config = dict(
    num_attention_heads=4,
    intermediate_size=1344,
    vocab_size=37674,
    positions='rope',
    attn_scale=0.0884,
    init_std_qkv=0.0225,
    init_std_o=0.0,
    decay_shape='linear',
    max_seq_len=1024,
    train_tokens=1198000000,
)
Each number is 50 + 15 x the weight over its row's rms, rounded and kept within 0 to 99. Layers, rows and columns count from 0. The size before them is the row's rms in percent of the matrix's.

# layer 3 MLP down (transposed), 1344x512, rms 0.203, rows 1131-1138, columns 448-511
102:64 42 13 32 70 60 46 99 76 51 57 75 69 45 58 41 58 36 33 68 62 28 50 68 48 40 71 20 47 52 53 51 41 00 51 47 81 59 54 68 40 37 25 41 40 34 46 36 47 65 50 68 60 40 49 56 36 49 75 35 43 44 36 83
100:42 23 50 39 38 39 32 63 70 78 64 49 60 45 21 48 66 42 21 25 26 57 23 43 50 84 53 43 27 46 36 19 48 40 29 53 38 66 63 40 63 69 50 39 50 45 26 47 46 53 54 73 71 42 63 89 81 46 76 47 48 46 69 32
105:50 42 23 25 49 64 65 29 56 55 38 47 58 68 56 66 49 88 57 62 70 63 71 29 55 48 53 53 44 29 60 49 16 46 41 56 34 65 64 53 50 40 29 47 67 64 41 65 94 49 64 54 52 50 41 56 61 57 43 51 63 61 72 47
098:40 40 75 47 50 60 35 61 50 66 44 52 73 52 60 60 62 25 52 57 62 46 38 63 50 65 31 17 35 30 58 60 42 83 49 64 27 26 42 42 71 46 47 45 42 59 88 73 68 77 70 37 49 40 50 46 56 41 41 46 21 70 36 51
097:62 61 38 42 59 35 45 60 69 50 34 71 40 53 75 60 50 62 86 43 51 83 36 58 39 74 37 53 99 55 46 57 59 47 32 54 69 39 65 28 43 52 69 53 48 51 35 64 59 29 49 59 59 67 32 51 55 48 44 64 62 49 37 66
095:54 64 64 51 60 60 55 65 44 70 41 50 42 65 61 67 25 69 42 77 28 56 70 37 47 59 81 64 63 00 35 32 43 33 44 44 56 51 53 37 43 18 80 72 36 53 45 62 48 48 29 31 70 51 25 47 83 37 67 29 45 48 57 52
104:27 80 50 07 38 61 59 45 51 61 63 45 54 49 42 62 57 43 78 33 49 38 65 37 62 06 53 41 54 43 57 60 40 61 33 41 13 73 63 52 53 45 64 45 65 76 50 43 56 31 50 27 39 51 57 52 37 64 42 30 62 58 50 68
104:60 49 47 76 45 41 64 33 54 67 76 63 55 31 85 16 33 44 42 58 48 34 28 68 50 93 62 72 33 70 31 60 32 39 52 42 53 64 38 56 54 54 39 61 38 24 50 48 39 24 63 64 44 74 66 20 61 27 33 52 64 62 37 50
# layer 3 MLP gate, 1344x512, rms 0.288, rows 1132-1138, columns 448-511
101:41 41 54 56 44 54 74 74 25 41 20 70 63 60 81 61 65 45 46 37 26 56 78 27 30 57 66 45 46 48 75 49 54 82 57 44 45 35 55 26 59 67 50 28 43 42 46 57 50 49 46 41 52 32 40 57 60 59 47 72 51 44 38 73
108:59 36 28 60 47 45 62 65 40 48 33 34 36 54 52 51 57 36 42 29 24 53 39 48 71 68 34 60 39 69 37 66 59 52 74 70 69 28 42 62 60 35 46 62 53 63 58 66 68 47 45 45 49 51 39 35 48 63 74 27 39 48 68 57
096:49 48 67 52 57 34 65 68 42 46 36 95 55 38 65 33 69 59 30 37 40 71 31 28 79 64 59 37 65 48 52 64 57 46 65 46 37 31 36 61 20 67 28 65 33 43 59 63 24 50 38 48 46 45 49 36 48 32 30 56 56 26 55 66
096:67 52 70 77 44 35 63 64 74 46 52 38 61 50 35 53 61 45 38 47 65 25 51 38 51 55 37 29 62 20 50 37 37 41 41 29 72 44 37 32 45 32 35 51 42 43 28 67 65 74 66 44 66 60 43 33 53 58 55 55 63 40 63 46
103:40 59 41 67 46 44 56 31 60 10 29 54 47 36 47 22 60 66 49 46 54 81 19 28 43 41 34 50 39 59 43 72 64 41 56 40 47 57 46 47 31 88 41 31 61 60 57 45 50 50 88 64 64 79 74 56 52 50 38 63 54 50 57 44
101:27 33 45 58 24 61 58 43 40 47 40 54 42 48 38 41 41 62 37 25 36 34 62 38 60 54 45 80 12 41 58 47 20 44 56 69 53 62 34 54 52 74 36 32 54 36 29 53 77 45 59 40 34 70 32 52 54 69 33 34 51 49 40 06
106:58 41 43 47 55 41 23 45 39 48 72 64 42 76 58 51 62 25 53 66 77 70 64 51 57 64 52 41 34 30 47 45 56 62 70 50 53 37 63 65 50 45 32 35 36 54 36 49 49 43 26 79 47 43 23 41 47 69 43 71 39 69 75 43
# layer 3 MLP up, 1344x512, rms 0.303, rows 1132-1138, columns 448-511
104:79 54 69 38 62 67 59 47 30 39 51 78 66 54 41 51 55 73 55 47 40 25 55 41 42 59 52 45 70 58 53 34 50 50 64 30 43 60 36 55 32 68 52 46 43 32 47 57 39 77 33 38 30 54 37 26 69 53 43 41 67 41 53 51
102:42 57 36 11 73 60 49 34 43 50 43 46 62 80 33 61 62 37 58 34 45 63 45 86 32 57 59 36 28 36 55 22 51 45 31 67 62 44 53 54 60 54 59 61 51 70 36 54 56 15 31 40 36 48 54 45 61 44 69 45 60 50 56 58
100:50 36 60 39 42 70 64 62 97 54 52 42 51 47 87 60 71 34 36 61 32 68 51 35 51 37 50 59 59 51 47 88 52 44 27 63 50 44 71 38 38 28 62 36 42 53 32 56 71 41 37 29 53 20 64 28 58 42 63 51 42 37 39 54
088:42 70 67 64 27 42 31 57 49 62 70 49 28 49 36 73 57 33 35 54 62 28 63 37 37 45 48 74 53 65 55 54 54 46 68 26 84 39 61 50 39 36 48 67 36 81 44 33 78 59 39 32 30 66 74 01 54 55 38 42 43 37 58 51
109:46 45 22 29 29 43 51 37 40 52 78 39 42 57 40 24 60 45 55 64 44 62 42 41 67 37 50 54 39 39 50 55 34 52 47 72 51 64 38 57 34 66 11 43 44 57 62 24 56 62 35 43 37 10 59 42 23 73 36 50 38 58 40 48
112:49 71 41 36 53 24 57 73 52 71 56 39 72 62 53 60 43 20 35 43 46 28 88 33 58 48 76 53 42 50 46 65 49 45 52 21 55 50 48 39 44 63 55 33 61 32 37 51 71 49 71 69 45 61 49 57 41 50 29 62 54 43 57 63
108:24 56 45 45 53 68 52 36 72 68 50 72 38 37 95 71 50 47 39 48 41 44 50 73 50 56 55 53 76 69 40 29 30 45 51 58 46 59 56 04 50 46 66 64 44 43 49 26 52 82 84 61 68 55 62 29 47 47 44 29 29 41 35 39